From a checkpoint of a small transformer trained on Wikipedia: RMSNorm before and after each block.
Each number is 500 + 50 x the weight over its row's rms, rounded and kept within 0 to 999. Layers, rows and columns count from 0. Numbers have three digits each. The size before them is the row's rms in percent of the matrix's.

# layer 3 MLP gate, 1344x512, rms 0.0503, rows 511-582, columns 64-127
105:438488462520473480472448445528480513473474472555609495510490475559511509415562549571457500542498497584472505544475461473534512440429419544579526549530462586526479483423473448495593462545477541
093:523457538534492525527500469472549496494527601424564512518504477473485475545553461451571467452490472496527450488436488555460493459535479392351472478562534458511544501437509529481524470555471424
095:489517417428544491563509559516494454422446488610516492431533416531588515485518478565599542504485542485433539402465527496530471372498545570536499448528443553492524521495478481481580455524444588
096:427528495423537581473461464484525438547553478500421532429598450402477594474433376599547469500501517546536580432567478462525495503519497498516429479457581460418546581543554495527515530425460439
094:580477498412543466519472567508537515416584513511519432474520450491474544530517434491524542481526545572528495464579448511584549430526538561509540475551551492514476545602479559503552489537545461
103:494438513458417491604417483526520557450515605566596512513606532444427475571453485459654545447419493555484457513452592449479456501468529584500509425504443552504552495532551608541498482414550594
100:444499554466523553489468515581474578455413410511599529552545474467419503523561474555536552524506443560560554472469427509499472572504548482489610567527475578459460502563475450449462462520431514
103:541550462543541612499444520467499425481388496502458477451522435564439468475456542488572551575399481458551569557453535447496428548475561524503589607530441532548492517526532542568483631532468462
098:570430540543466536479479471513448500517483527522553496453497606573479455492471564350506500420457494550460538497573532557463466555498572448596376489535522515427511432534457529556478532460387550
102:415439476431414528467568495532483519457612474501341502582510511486494494577480545476510357505496580520566600505497428442512502506391459453480423470523490629554551507508511506477588509464465516
093:472526485461482584521460469409467519426504445491554532483444530532533505505521422514547559497544428446527478501518553426498511463507537521438579537500567537504493440421475512438481490521463585
097:485387503501418463556479496510528555473516556550429426426588513462491447508532413556587494532548570546560459497515383430496597497545499507503503371409441498481430623408448539524513514419538458
102:539507447594510467615463516427418437423459505502455533442450476538542551596476598562575452505480492565474498523477543455593501509528555534518562459465496509470625495513435571515397491564501455
104:497529568425422508419476492457457584523515499473530514361609532466543515505456458630400403492423565515525476493437437501465404562503603472499489507618499459603516454503457504499484484492480409
095:581510554542504507460411551472479514466465531456501485460520551461492483557513458550424515575539459586519455508529426554409528486605481525413560503615411608592545537425491551446410453556509468
096:477512478586581447528552537464551449501414580561492461534600473445471535524470532457583496493433452461535535506410507504516576528458558454460546467428596521487486495595472543487319531519547509
117:412502483575522553486484507498554384502595373614510379531465508525504553443537498566507409547527453491510446565533467523511418525537526542534488447478583551570469586404550468463445580459497504
098:450508556485490557536390470592467486560401659509511496427516528478523516492526529453475536503599480448436505549433541505528594544544505583436573468511484522570543569401490518497556466447466447
093:465504452477462409558531532433597531562547550501488507460519484404571537481501515451489473495501475515495522463508390556553388469479518554500539473428438410532571550426577599497485509432488541
093:561529510480500553541569529445507519447591542493532448490532584435514427435463484488527527506487559474476455438533503490644516531598466451521557486436498416521442465516578517513466449540513490
097:423445592536535505538509401514554471563555541408517520488448522552540391515540426455484516481525522493406532506471535533471545527509510521544443516446513372532493482432544563416439531527592490
104:437459454482586480545434449449618460531569524477486512407554544479565536487533374454546560515472577465530536542521485475469490517519476443469487513537491465518493490432445476511551500513452483
095:515480536489546523503520517523505546476518427427524532485448435447507492437503539547445518520499478459550547596542485545546587568471459572528581471422545491407484513463463500506480473566511444
101:476487585468424526539496542500553508527453490532457448501541477509467455523512457514531424597486542583457421399518503517513500531481423587529501437477503572467422467467471642463491517529562463
103:522473374558486546462491429486470585541465521517527443438547448452416541478538428533502451548415519496493467385522602503460490563426432443511472522566551535619485455476510514517521514431486521
100:578519511560533579396587389561471501488560470428511411575437578447422512579498490460521539418463508466515435536495509487595517503537523456559527518499536521460557572511438492515489473484505506
103:524514498554535515480539469461564474484467461541554519589573581555577503499588503560427518590531541539510449533469536524466458516521411572520506527522482497442504442443518524498519527499546528
102:522597549526379479379503569475564495569512548559490461568427526534456430440505553509510459482506455563481486593520471490524519463576487480618471517479550489486527505486454500509555478540493516
097:532585495448504520440501523466523435518518464559479496489546503405468588538565492497515469453643435486526465536461487542493540560447466431497551513512449557376569423439534479452521411614552519
099:500447545510488550471509510485570527554487462464441454503499487595368491535431542551432489589510534473403530613450545495474469439487543609492486500573464520410439543531508546473542441500544411
100:473518457504561553434445535590523492554516469425558507534558522443593541553475495465452460446527431443525608465422438532473408509440486385403518450435552478539548536455570405543503429554496458
100:495509412538633520414478500463451423542505457575446560610460437453518449473516558506499483525525532500472452577492579556524448520451504531448508540471440489553489516596427535539503450501476416
095:518490472496549636507464477495525512444500500488430515454495430501478461383593524540515425530577406551483447447433560329507500477463481500463517472536400523514396493507453390553445453604557521
100:521526546446549519547521516528521528430499570492521505488461497493494454444534446451487453529478416426413490483433550425546470580483544533564522511507454582469542337499570459511398517589499507
073:490506519563435418587520515414459533508629477514509467520527564583509527483576517376469487473448539433576522356505454475469456513507481434579466552526525452413480478486540359513501512527469464
110:579513406427496543462468540491514511471435563525519472539507536425456463448543460544481467489414459503520511462546521470498472472524491419466505573532539540490580359518498495519506491483452449
102:549501496516535503504489519567545526575522517546474485498502549440572536443445578609495527548526521430542565412426425553464554437412474581391520471413468635455505484528401551546528500539508458
123:506471473550525577548473453511631540525559478513563439514517591515526473555530516450468507449429500516456444484583472526525529560437556483538349461471559520423481549478457495527387681474516539
093:450566507497594555641471444501493487428541487607494461492483510568475505504597493527675499488568582459522589489578443439531457419564553383572371468521549537387549540503527526517452552466542549
106:492494549507444487624578451568556571559490513576461494527440446563496499486475564553471482490423471517522469485502485486471433433550469448439499525551520459541478478413529516529575476474461492
102:462486535488505522493494511531455584507468443435556508464535556525504518482555508549529496470446447514475534423466555584475475446536532447470524560435493443479509549451559502491465557543498513
102:533439447491497507517448556551517488560487391558488469495489522422537486633520555568519534539482492482448401430522478560444501517446511508509453466444497523555497541514505486462485404530559482
108:601439531536498502514479461572546515492573426519479520428561503562472579505420511488491517569465440545597475444471460514480454500518499546449512427493515467518557584526446439512542469495455553
102:511482447514478568554510456611529494485520476533542492502481382598415577507505597460494511536572481481477422473495518504486411532465487446413452540440530585550542477465542380553519424430474515
106:481484537459517505563402552491516514509529583522458502505417473532556590461487512567468409519377549468440491518558487467539434512460578474510520461440478544500549513477573546558494506461452548
105:486393388639545457484480433494476512508514522640484534518465486441447558522504514570446411459515498418503506442490420520461493532521522592512545510499409561505480539423437542489513476550508457
101:488475505411384495573470397448464538557525458447485512486436545550498426494501520501451467537464521453486433482510506493344523517529531530575438496463506499526494518509528609476495454371410524
109:504432483495580441479469495577463479504362477570464515527438391502473627495467534480569489427487531436430506575503482465433545529603470458490505498509579580500499549483527387437504520568471530
126:492540555570453523475538438576528501490508481502491466521529586502524459508513433605573572459632534542439523528471502466522465515485481551482463505498491463578481483449543579464549574571524405
100:599561570544573400513458568524494518508464497556490468534563457577455419461552506512573611606475469544545449511455489460565508478452509486522516508544558483465514611399521409512502466459400470
101:519482432528574544486437596554530493470528453429493600526576547532497470445554487460450562464506499444533550462478415584431459470464506429495442504512472440531528480485513517499469455550485464
100:439513503593528523537491527513485407468464519526442564491585500525563501453487491631472447501518448523525490434443579599474559513571489551552488482464450497565529483548509539441471452576407539
104:523381460516459475486457549437502504532474473566604503477489485404339607548494581531552558433523545519475560496497443528528393496493503555539537535525517502454533512545534501524499520502385528
105:538500560502517445452601557512513412602471547543440487480495506514452427557531421501515465493427559622442441566480509513544483520526539568471511561557586533446561465519489458557533483404528543
099:410605466458519478467503567554610513467496526602443570512514560491474604533460530431418454488484555465436515467478633507556412470400503553532383458540567526560609522521512421412514503430408554
097:493466498545520612502519537508582477513517518540466508478564434485614529534582599517520492567431558568502505509479491509508456486403494508515467567524534495515606540460606465592416476535448467
100:450466507571499471489543520466509533490469451493484512477461471561460560484429397512522669481475438502606434476567456536512536548395550506495559484482490466541434585502415525471488485444563507
098:528483528430433453578495432527458390523530414640523603498550528518426485519551455500573534481481479440485581364457513550456476531442470511511523536542422464488451374415397548553494510562497476
097:561454554491580408491480472555478439555537516545530470507456503527583517588485521533531471575551480536538328588509527448518516575508405451414513491477444519547446466458480573509542608490495482
102:533503379533440507410489470459436573473429542540482518573452492507534547381458564579459426499488561400493439498581513451448495491547492496531590443504498557517509481575534467583505543499527515
098:536476486523557473501464481463435459518553498544527501503541578594480551538451481432508463584527493601508358461571518477445464545432502474464525373429420462449423513476508507475468519472445525
097:394423567466580552550592474539501529513506497551483458541505489414584552465532421473452464493442530503578507500503515524475566480561432546479478456418513543471442549501486525511570466510576501
098:448339509472460478476492486476426516455489530401593545507424476418472464497463499489611487544569528469561512478425538526428551499491388490496504497575450492469517508435490454525564477534445538
099:570517453507465569529585461471422524477519467527449409562565508609502434598508375483533465515501510385518437510535438492493461496478443490512615488485533496417517467423510466461501595527479516
104:455563482454400481541484625455455469527495509504473597510533477459415531546543412469444430448479495453447583480414516453463429492524449521518458481547467500506554558533568564453514462464536570
102:519494482500530507472587540500527493427516568532485505493531514373513468519508480460563529494536572508526435513388470475494533485458561481390552407493537512497459523452430578505448485498512457
089:497483450425515535512490479520474472479580506460509537550448517503394530589498510532551457551519557395484545508415510628409473561540520533535432516490464515514496554578544617525494497435564493
099:477534540506515464543418517521504528442546536436450450533546432477460423549541537538456504478398485600447522565515527560563408496489569526414522474493546560409539593494573606551414489479550509
105:529586531656504556459390511511510482503537458432383494520545542505570501475427545455504433544482561534494528512476567532525502542492426518493516533440418479546435502529490562487505523550453468
101:567500541457440541592456401482516533530530485610475531513494400564501539564479456479524501531520439531471574503473516503456461527523461504551434537481513522576492543490563531535504544438458504
097:409507477580580427458467460586603469516594584561513443486457525513457501493517483543470487405610475595481484562480472514431560528554487555581572447519497524502506530500528492492571507521518530
094:548502481525497424547553511501480474410466412569659483490471552488563454498565526437385497479480516526514478505551529568401450508542615478535479480437580501575505523532544551435530528551478526
# layer 3 MLP up, 1344x512, rms 0.0529, rows 511-581, columns 64-127
100:524515560462349534432480511408482496492517495535615494547462450539425554477442533416489460480495515473583418443481446438491544530570559498576458533483481592494492529516530487530524528517490555
094:539514445543511493551512465507526498444505507452507567510571571566500529617455463607518590553463511469416500583450457488560518525414510477550490407505412445615385482458490489572456438484573525
101:452615534503478561487553467467409507508413502545413524470480466406522466537499499484534452467515308463501518448545554477531500490461498440539470540529560605495451470445571526542464355529497553
096:488551511470499535505565499522535470555526587479432537515473527595419503509490470475436539474480533499569452573526507562442442530586500543551369424509585439484410543507642569555493537506487531
078:450590462506470508477533540522599468476467565521459512538461546471501557518387526493483470381452551513492569508543570525552466553448496493489520385553504487444567496500488466561459510540492538
107:437481622441501547455520412527521538508525519580593456513432499489505463528490558418588531489529435574479543525382485497431493378476445513503507539512559573485454466448515456526566493415440392
101:506554517561552441524484495480416450431525479471471415432519525467533483513585507577426519504525558543431532534554505542546509503492585492597591538568426496425524418491509521592538509444340460
109:494535508361528476483501486535457520515450547530542526520479572470502561555424494566453567423529611482499419537462519532476436558511403471466498512534462483490440442539506549470527500398499519
099:481541431479436564493527489513466525466507438549462435465483423446481514523413553552527447588462458403538574479425575485506489464463513477645518422512456504546467503437502517493481564522510584
102:454493511478522493539512591491580496487675428473484507493573604531553508514467560448610512499432488470550465587586501534518555539510537407489551478576505552460541473510569484502484551548445508
098:420498534433518516594504520537503478537428541471551569508523489504458512490541416457467524447498476522476480505494479448497438449521577410488549491476492553452470526574451591522496505454536484
097:533567557440458474499473477380503488522524524504502475515506533448641561449563559407439504519537469435400553547553569585512451517396551498592474527529487474600492463537528476466482498542550451
105:496499509428518473485578437472413456511547434501445513491577491491499514444438505577448474478494484457550525566433459501492531553638588501489556549491476466436463524417389488557449594435484498
102:551365463536496514475620449512529550564497459522542454517573492518535548448490449467511581502442460484460479490470490544510491491412533521520516444491468555545532558456407532552458444503432534
102:551482444575494482511454430492487492449592408423502540567490515491552460494529543474487540499529531466487560418493574497555489440440561549437473432525497362436471619531557479433564543581550522
099:578474473548525496527463465484393544516454474475424513483447521464556501542645540467542511530449530510519548498470535516548491541533584461490482518559487459542499464471505483495443446532453573
123:442512562449488550512541461406450509503479514455447526497517462449439492525430440498526535508420448495467552385491441551540563432476557620348519487479580505500457475478506404506486488492448483
097:537538536386559460530538545525490518444515467450486566488461505523475499562580425436445627521522457484479446544508538351532523465464470436566490461572541618505424443521529458476475454547591586
093:452548454529438463409480464526517463550563479508529418417500541490532573594620533452537445513470571561532508497372398526613423555491524552561486508496419546416601461545560597499480462478551524
095:610482443527545442603494502474491594521479609584541486535512495440448487544504439515610520523497473397475486398528532577517492425464480429516488434460571486493426465572538466583513526455513553
101:460499521445567440473497585479517471560532444441404540456430393521527450439486408413560449513441532540527576391591507450527486471493535511493487487478553573550629444392490491530467493513533489
108:454478463501543518487544510442522513510388460511456501515470489498447514544478444394536580520536477443549554535577505574483494527597556458510600581586440460479446472478494513502537549450472478
093:620559603524502480462452517577567475543454394544494447478439460509514515566502439540436440485491484491486557530455467518569506435506431442504487475519476500520479466339491502547555428522524411
102:472478480513526506431464542499453564417464479551512450470547555517515525506404528517606448539434482531546498535476452546442481521514495450509485554518537414449476523487502411462522475484512419
102:519420570514468497419501554490436567478465620417424529546543590396522469431463547521525537558535452444455555528482467420459518441496483559499484518473493560451563461459520596583510447456501506
100:479458512452545438436401575471532599495588547546530518524566610525518574460473649455476591540520484491475539486495518504450375619428559590480507413572511525561474470459550505482509525375542567
095:393503567461567516541531458404537553514506502507498397539484503495523472528521519491521478422464548492461494523430478458472465493511462532443425460482509525508516568547445562498583415531528448
104:405481539523455458457429546396547481574521620547610452480577461522514504567487476559499432490562564543484534529432494588502496484529395442496524423522464479574469485458485419575562409473371419
097:447495452488382491464485481517565443565495516442504509444513547577511550468536531527531494477518523563498573604484526624519496641475466516422498534510384612422537578516501511538473455482520482
102:566488458411481486481572488511631411565541487494433513514509455521547446442473480506551517514450510497498543561569551502429519563528460433548537480578533512545471534520477469518557536523530454
099:528471528449446459470404519523468502475512507522532496465570628550450560477508438494545541466500440533404559480531523468490617546457591514505529531573496549509548491571481504466461414421547565
098:532534531485427505464528475464577491556481474526509566509502556500547537551493525431505461453509596528509509441527572512537459525572479518430555497539521546390497558485557489528512575410523556
100:534447507468457415476525439466419449632443493467496490476442531440439472484510477425486526518491489471455522419496460552603439484544472437569455522642539556485361515507538525546486543510527547
092:456504446430478483555550521486557455508497584402490463517422483465439486502502484510440451472469406563460539517468574481497535481546492523509433534467504503393563491539602489571461417474448433
072:482419498523515607549454496546547457454461424486363394528432458515596569456426503567451543434490513510465477604525450485532531475451464522476471409522501573576526496505458523529464500528526526
109:551467407553478437476481507447510521493448594545500505479617578475487536579569599377539509463502465437558553461498551591515548536499557526430506481367622566494500496523448459444578546456509516
099:450508535522529470481458379470524477523440487480546547486508559462478444525498562558468402562626448459474523544521533505487452515472444440469553478477502477518579515407492555571437503576522503
130:505439547513533379434504497563464432447480575433522568426416386508491458514437544537472487466597571480582555473416424569520519564547514501434582510508516542561485439555500556495605444537489497
090:455548415483546513561463502469531466387482538578525475439529474545611640474539534425566498460476494546518509503537496389551553521460527478475465503490517462533451437521552490486432499534458416
101:564519379380445483447477505601539497553597500534461521469469475575567561511519429507583481514470571540527475491437570513454534415500506420501564449491517588501461433482443483524531493514521502
100:536565615518446512554541491423481479463467461533519479509520344489462529497558647483521513416470523469510550437465472494422479462555403507449452441424561562577442501508493554494572530502552490
097:465482570474524537605503503506506550492532522442595427476446559518541596475511459420452498491556602566537452583515441477533471541461495593446365495487443535488425488433457489483545483500508544
107:460425483472593416506512506425510364419522448504556427452440441537553482471404416445586444470543502554542464586431472466457537474464491519461523532496499591486510581439488538574515591476524481
099:505493431468505524450592465533536524460435526526394484545517493590563459447481446568506487505452465372528492527543429465535416560520475566529560579441435479513553534512511557467596472486477488
112:384467382529561419483486485480490527492445544560505500506522495391530502539571489547519505505509547491538551528541585419486425457507550521497506463492465575564543456551512517464536512560586483
104:445500503458547488492436442566442472564474540491490453515488545546503497528494578477495486428500478537570476421506472475534515519540486560532440458479556558520497500558513409514608458540458519
096:532584482536541456483494508494434469466512547475489518517511504542503587462420509563475449459507460559515510498572509506528473562461582533423617475467488450521558555614468533600554599508493515
104:538535498463590594475387489505554407519462541481457453491537491585582546533447543535500527576409535531458501540487527507531529446472495562416531510557401424555499543491486474501469562473532528
146:540570489530496507441451407601648453448502552477420508542527514520546491480443425562511559528549498558450531514492460552516514562482491581425530483511510528545532489470530596494491552569545450
106:466555474546493583549542503507534551573529508438553498540524456489461462462426530544481494483556487437573533591476462380543489466507510539499424544590520448544456418435530480583456534539505493
099:521493472417624475511565538574478548501555479498528463475460481502486528507539517485571531445448477449464467526525524474496473529403553525460433487500495547486590445630470510567518576518480527
099:518388425495464551476563528453502561409563546451528510518561446461504521457479545462581507527524497477488438489568520449488499489522548396428471539450416473468525531551463484518554381490531439
102:453531421574505438444474480429436529523438496487468528440514568491413519506517460481480457474449409393535511538466480471515536451541462485530461354429495539426584507492505521519517523436416432
104:513504390550508418535496575463537510526389477428536482544476442408470541490466495512461439524543468470584494465482400446541580472404450598530550522576498468518483455569499430513538504529456494
094:476536600546604504483567459592453547548452522521510446535562600527589445454480474528562371511507431536514535557555513462523541543499573468439552570531558531615544489536479542568477506497563480
100:488486458407407407494577571595533413546574417394591599509478481471459599493550538535531514457526568401555515525523459551589601595541518452547448519466545467478531493435567567463486524463485497
105:598473432516531546549496528476496524421518497469407456458510456489464516564443571541572456556589523498568465455526483500513429548555494556497557452560502502504601489429591563574528472448455591
104:504462422451555562507587531584540508454513481437420498489395526472500546491503637536489465498612464490583565490474599517489505488407403548544413399506490544505539589542458492497495502587506507
101:530532523627546532456448587502500402446425613541514508462554551536528518546488599495433525481446576466403472476488393537491413462539484516452522469516573494567579518436532472435473483486429434
102:497557584597460462593460416484473477529444466624496475503410542503441452431480465609588470472387516435414448410575516491507499505508526483513461556495529363539563548533436541491495566494555531
098:540543521576533538480458584534547478438454493484461513490466514467519514452442535555503516438531506496496512523428475563518460509541554476556550602484527560538564482538500536520516516493463478
096:465545460580523615464568457551464519482450544490549568572521401433471577529515495494498531521494504510451506528465568473510449553487605470443432518533465486446456581519607642519494624448555505
091:504484452513447446469529426530423508624470546488533522529460513534559548488491471517461543517611429456428533423480591555476504487556496517497464568564483393502515441471564506518580511515480435
097:479509562501292482504544561525504529468420594553452489476510484523619497571451482561418512485467491551466517504499439498456506497510417459471513690607521499510479476541574498507619525491418507
106:519419559435532436474473436577613511470583570481460504564520528554516579431495476405511560562451565569519540503536550541515512543576569479529517475461493497508491442549472525472520451542553496
096:431454519508555465483499522435492542475537446401466490463543524560565508536523505541410610516499531536520551442505487519474420416398513536483507448513526444544455526495498550443485539372525528
087:489479468422488519486492421505452481455590540485437469415430470543450483527411459467570457528536520517569554529502553499558558523519414531439492550552438475567484518527388423519533485476539487
100:447450434527531528545379503452559543458581496494496457501447432541482465479569463548419402563464524539542436573455479566547481431526500551481525462454557465368508524527537564536471508490495438
101:520452534418494475539519505492544552536589493483557436503545551482510573493503410459594517427515487417506453527374506547447472479511463488551496503464479468445602502501485509531463515457505446
103:483459437510539388517505497499453461583412486395477520392506492438540587580512458526528515515438453506537565444543440497597448493547457438539531487569511524472559512384489612530501497452505529
103:469525583510482529584440482509540525554526428540458445475438502466498498523490388496481576451541456475480488515451443511469520487460499529540436500462486628484447440535388419544417504459536557
# layer 3 MLP down (transposed), 1344x512, rms 0.0133, rows 511-581, columns 64-127
094:516477380516530549525465529484603430513584446452521512414481477570514495593447530598526560531453518529485535508383504515503503587486504429528528584572521470512508565542498576460529587574470524
090:446548535448507552508495535454391426554610538520560573530455421441546539435550473467536447517558532495508532472459472573549570559452439476566500575552542448409469441447495471513515496527514410
098:545395558559521394476490564531615501459518526476598496503545527554560523508508540526519549502470538478489558523519488505460510535555573553567541470556401471470448590593469473416521594505590486
098:544369599445568424503491496554536519455386456530553499496462453438552558546540471479462462508489513418546437437451533447483576490495488532535549546396471501541474516438475486476448508451506522
090:544533425478510439531533543531497559508453540517535516415466462421484470452555466541485556456538465486486475393606519566494474405500471523493411404531481474503486502519433578526532516553479441
106:587490474472552533434428431489525424515525502425437526505478489448489477554618488555458469467544534544513424411522478521557537512497574481478522470525430493499493514476383480466504500404591542
091:471410414465423555450518450458532612540519482485474534547510438606514487475481386510502526526446457571480508495437491492502473542450560554469457494551530460426443447446558525428501507486580492
103:536465482576446536483517503393455465446536531506472451465637527487511444445493510475508399434414532475526470499466463520608490482493564510516570404478497472551401520514485469551525492542476448
102:501599543463483523545457547602494508467560493493551621439549513505521524465498536498441489471519533491555471530566448519541459590499582508454446466505488473550472500550526494454502406552503469
095:585520540489465481484486547569448437544437586522437504385526463551463569514440504540394532446502527552634437373596483460488532488471514608556420490515467478486473518485493499535524517465618564
096:559520495494480569462461590511386552494512489571451466436565490461544479448479497546501565639530507530549559457557564588539435515537471517449469456587484520595561480505527431458464455574501489
094:513367403614504520490570436544408497467512539478494477473471525535517466480495567535498446511478448443503381482443542442444569514537488623524538567524487488467484395455449495486464513521460534
102:578457464532534511469487406541496567523463511499481542494452515449498454418522544497573522529499453489404468448418524603450442491569461418567468476492444493554588509559439556483540372542503417
100:462560493550517491480454477426543496397525433431509529473419510471503483491528524536456459459475496449443573585496545437543446549541567520516556540514539455506455508429559501460506558464550506
099:445476575485514546470479510429464490505403561488530483469466462462513558533470441456522429473528510541529514477371514439458519528535471426472504526508517577510543546513534539517414447463525447
098:474479489479582511444476441535493473496472548556461515491510461539433548482426485469529479458532378401495488509473483477498569493485474523546510395522569482473602576536497466546558543481503423
118:515496554452493454587500546475484594531456561477522516472479372521545520488505457550577571477483443524391455519447502435466551609446539453408530571491475589439505461521490565454513551514548500
096:517474455545462491530422491518494496576454521494539585491506469468460531517485489474473441505578471473514544488553484626417445488525553576473547520559486388597563642322556554587515485499490486
105:572559427482575357473461533482473533519467427431458579562460476507548432464481463484449506452475479537466514528479478445532544439581582477497539453483540501438559539472584548439510502553585403
095:473437544507504553492461504484522430481538504567488507498464545511550490451570574531448427515490524407400441508471418450458425479538448485512549551441632447518449549507487532376542466568421481
103:421542484565514628466476353531396483495501514537542455531484523470640500513496571487545471458554505447478416588517494510614435521461495556538517454475544494509517533564529415448591491409494480
103:455528547524460475485499537441526487524564609481632574434517494496567454514500529547511527495501489467499537632480469486528473510465490457533451417449528493591576435558409438563484451564472518
098:492473403471501538511541555465552476495520484493456493519547443454582456548456535475520520552497408497484534536497497456444531481428520506497552493593508510484514462514428481511540560551458557
103:478526498568428513487504550481472517551483422546450451554494503559491524610486462548441516554446494480494444527458419475534524578468447493479509523462490579508550456474480458558529578455475495
104:454500515430525472535486500592534510442533455546497505469485421602482480553511455522477561471454486474512503458453589532603413497540509536481570425491472452510550569477485470506495497534557418
096:486416583481481511430508495440511480568477496487468551554449501503476457452531432427534498519510513522432501496582516415489536475508481471552515525426465446490591462524489527606559513565465507
103:532535558464499494485500565547426449495480522494541505449487505406535515486516554466517604512495549454493489566435465520518463459564552485490494476497495456585503485502448435508483506525435438
104:495471556520509457640497348519476508440457420601454552545494555437542503519505563465399416484531549484500445442556503467464471526444554489510537463427496563454554530457480514543444527512512589
116:454466421475529492572526542509551544467474567465517581485524523522485469521464534526525476510482498637555582571498595528466504528554552606489592553492503550545535518510528534502534430482535503
103:482487509538573403477513512510423500562506519437532490434490484545496477563490420437432569536531493486499489422495353579471571529469530420418450514493502515485562471534427503467527477499522545
102:431486535431530462516529479404469494470510461560549584522387459550476511544496428436527492528540511485580434415481559447455562479507541513514442521551474500554545429440464545446556701548480596
101:467492513581593513464511390576400563472525497567509483544544576634549571481448499481443482527563492510556433501511534555517447547470537408477500491452551444487446470490484529476499518449463486
099:472442502512477432487452426432549529463486428473532503518451444496563544439472462506539460561499534462507499514632455512503450512572570518464559516450433467505571443484475499479521483572378553
098:443468518514485394480420522520451499459536452608528473484566657510647506604417547495499521452523504418464456548513455529483523480504458497404494425529531555454461455384458517414634570448534453
077:482489536516515447511476439383418545433521481501516473449472620495481460550427488450534524538460468441521539500449496503475413460455530483534534461514583461479502440469459466602506543522399570
099:520540598506410510487539450554518582504469581528539478493439469522507454457500505577499567522522559494472536556572482432473431477409540364539540536556394487460464522502517530485507442529527521
100:495473479432470556482570421533421423520497514473510485477515511491446399561497464513518504543502531582540522439534522556527523533493526570508493465519568550543505442542453386516557531498516573
126:528544501550504459454537530525524571465423544552496543497569480544446460474524452533442468451586437501544444483469546440436517449524431542450566522528470406499470521514492492519574436421495586
091:497397635430527551438509554446473379516480499444475547474478438433511492525538453520523505481467522472452492584383454588573451522464517538478557531520506498473512484466550629480518535557525444
113:455554526554451526461597509453436482424553501493470436509463540450450512518470433471348439485488567504491435514485434495494571600468451431517425455549434521570480563472422564519539509499407457
104:508447485490468479508413537527548503432547600533522522511505543423491536552468467499467497434549513489528486507441528583451575497474509576521487521555499641452527558608517414409567518496545427
097:439541495491577523494434500427541520565467495443538475598463443494421445480507482469583484522448522539478490440446525554521480473530575441545549550492458523609512537476504459546549478477503524
097:521518510436479528476467505502540510489412492574531575463472498431453485549491457559424395478572552466454434399408450445505498451531367538530506446478478515517541479511541492462405435555532491
110:557560494540461508509441533535497595565480462434496558486454502492442529509451499417491512569485541504473472391448603557484482455519530568564524480492543457545542458519519474536500522490470422
114:560449459502478565536509443469466584537588586428500441512541563456490554521540475484456488535527378473537465534453492609438437536522525426500504475443447464514566551484486545428491552473582475
100:488623527484494495416588496442466525446405496465465416499501445602530417413498507471489608551548479522425524553532465524492523500466502431470535570482408494512507490462508418401485453437520519
110:444428519462514547503583560501517487401514510563475412485464557437571495501436521562504485480530485456521507445513474493580514441410486481481559447626515556446586513472547324502528507534503430
105:495437479476412397512501540513505449563516465463463561513439388348482535576537428466484493551490536520506597473538436510476439537473487476522522428573459502521541491524520472477502539492526492
136:493534523622448539444512455574612483476445526504510506598567507519491502480531465582519449498566551507417539575471492482574567545549528558370413531477531479583518483516507471532495560460605472
104:572471569520532523547462480455522541513411448551400483441445505509480513566498505530485535496478486495370448442514575498463535466530411419528571450503470599444516514537607572448504500538567492
100:558532533510428536515463476491506509467418500598502468375517563436411440490456532475560442492571532572495459517550485496537445496458520510550490494512479552462516586430622489588424482498653524
098:399540525498519586478493508546473495529532476530432549451520538543560517503445557517481430535412525485501507496475499500507533517443546561545476484479516477434526486509537581508487501498441534
095:515480590476422577465488521538526497424513505509434459560489571392481515569535481538458563525570498608507535447489522524523517481539555491480523489573485510509470370512567599560499466503460535
106:526556483487514576451544536417550463509561421551529499505555515435467573597516546450412463549518577416519500478607468523555510477492476426489458564535530502508391495454483510497552458455543471
096:513442505492499638525425506517462414464495453444493429538490555543436531564528489538525576517468469604534481469474428556433528522468478467521479573451511482464493567490527468524503571542487479
102:474461484518463552547448535471421547530457485495554488441585470466547486525531484371526487463436491520394544457547503500544411460444512564420590455453508509495487452504482554483431420548533447
101:490503422493466465356459494548488542530589543487510520511504434503449568559566430449456493415464479507411472495573422447470487493451513529527525501519577486442468536631478403447516538513486525
096:525462478554458491533425470534440405539561460549485530505567474452504457446526378463410526501483500464461504486445455530530481489570483554494483568447451511578405504442455531480450497537473550
096:481508508412448473548477460546587559494545451549473470447472529482453543430508384440499491525510396558509570565545535497509516628399529429513456517418479457509462492499461514501485579520550540
102:469570438478523487463538558458550539518569506563560505552511441489476476529494569476548521486553501459584461583483452532417492537482444461521508493440508586508490392531503434581476462553523467
106:557492549423477431574547442417565535515552508492506459468555558456545534582483500435485559467478515475531482478518527485585531545455435568417469488481379450482500557446473542505437376526521531
094:498458451508542375541484526467499497447477410620499464511518556460500480501607519504452504502569509514509486455492420500420357448525476551450473521458437504493587494516514527459475476475479481
093:489559396476582443526526515419604400588578499467500445443464495532516513514578461626524430460388530478507497542472401551506474525464506458483541506458483566556557522519532513524481520477560422
106:492488425489502521463557388569545539516567463471498518533481448486508559552589540371428512510524542567549529497476530609474470593554486465462489440508464469520491545480403546565467466443543538
101:388541462515549645591586533535430509503437567537474522527459553551517406558516465604484479527536432468418479600508354520501437468432443485410510499578509469522508535498494527515533548508384584
094:508338565503454507542478551439486465563520508475489521554459615478385480472502472449520437412550406460492403514542494474539507597509463513458439514554573515441525522461328434582494402476490564
087:491570489508555413487551508509492503540460566433530491517565581440437487531549560443461528494458608451441489483512583425445529485507524529553596382451483510548444525598502517444538451450483513
103:543459545539514583367572464490502493517599519490586512517488557425529584518471472437546482485577481491444541478590531500501585433576448535550503537546493468501567454460411454446513428600394584
102:598538491530576566485342402590470401506397495426432459509525574464518421515488537419442472473497470562475538456629469481498477495514451520464491552506506467451460499456484515488530491484503502
106:521544510490438466489524441528426469380467553540442488715469447456570451512486521678476440457494500407459442445487500512420458444544522603506480568401490420545570539530499464528475512424503471
101:522513486528505549488467498489448444474445414425465472468484433444553389515549555469494413487485483519517457480557576532509613469493385481562592557468554446532462485478517533545551593530428498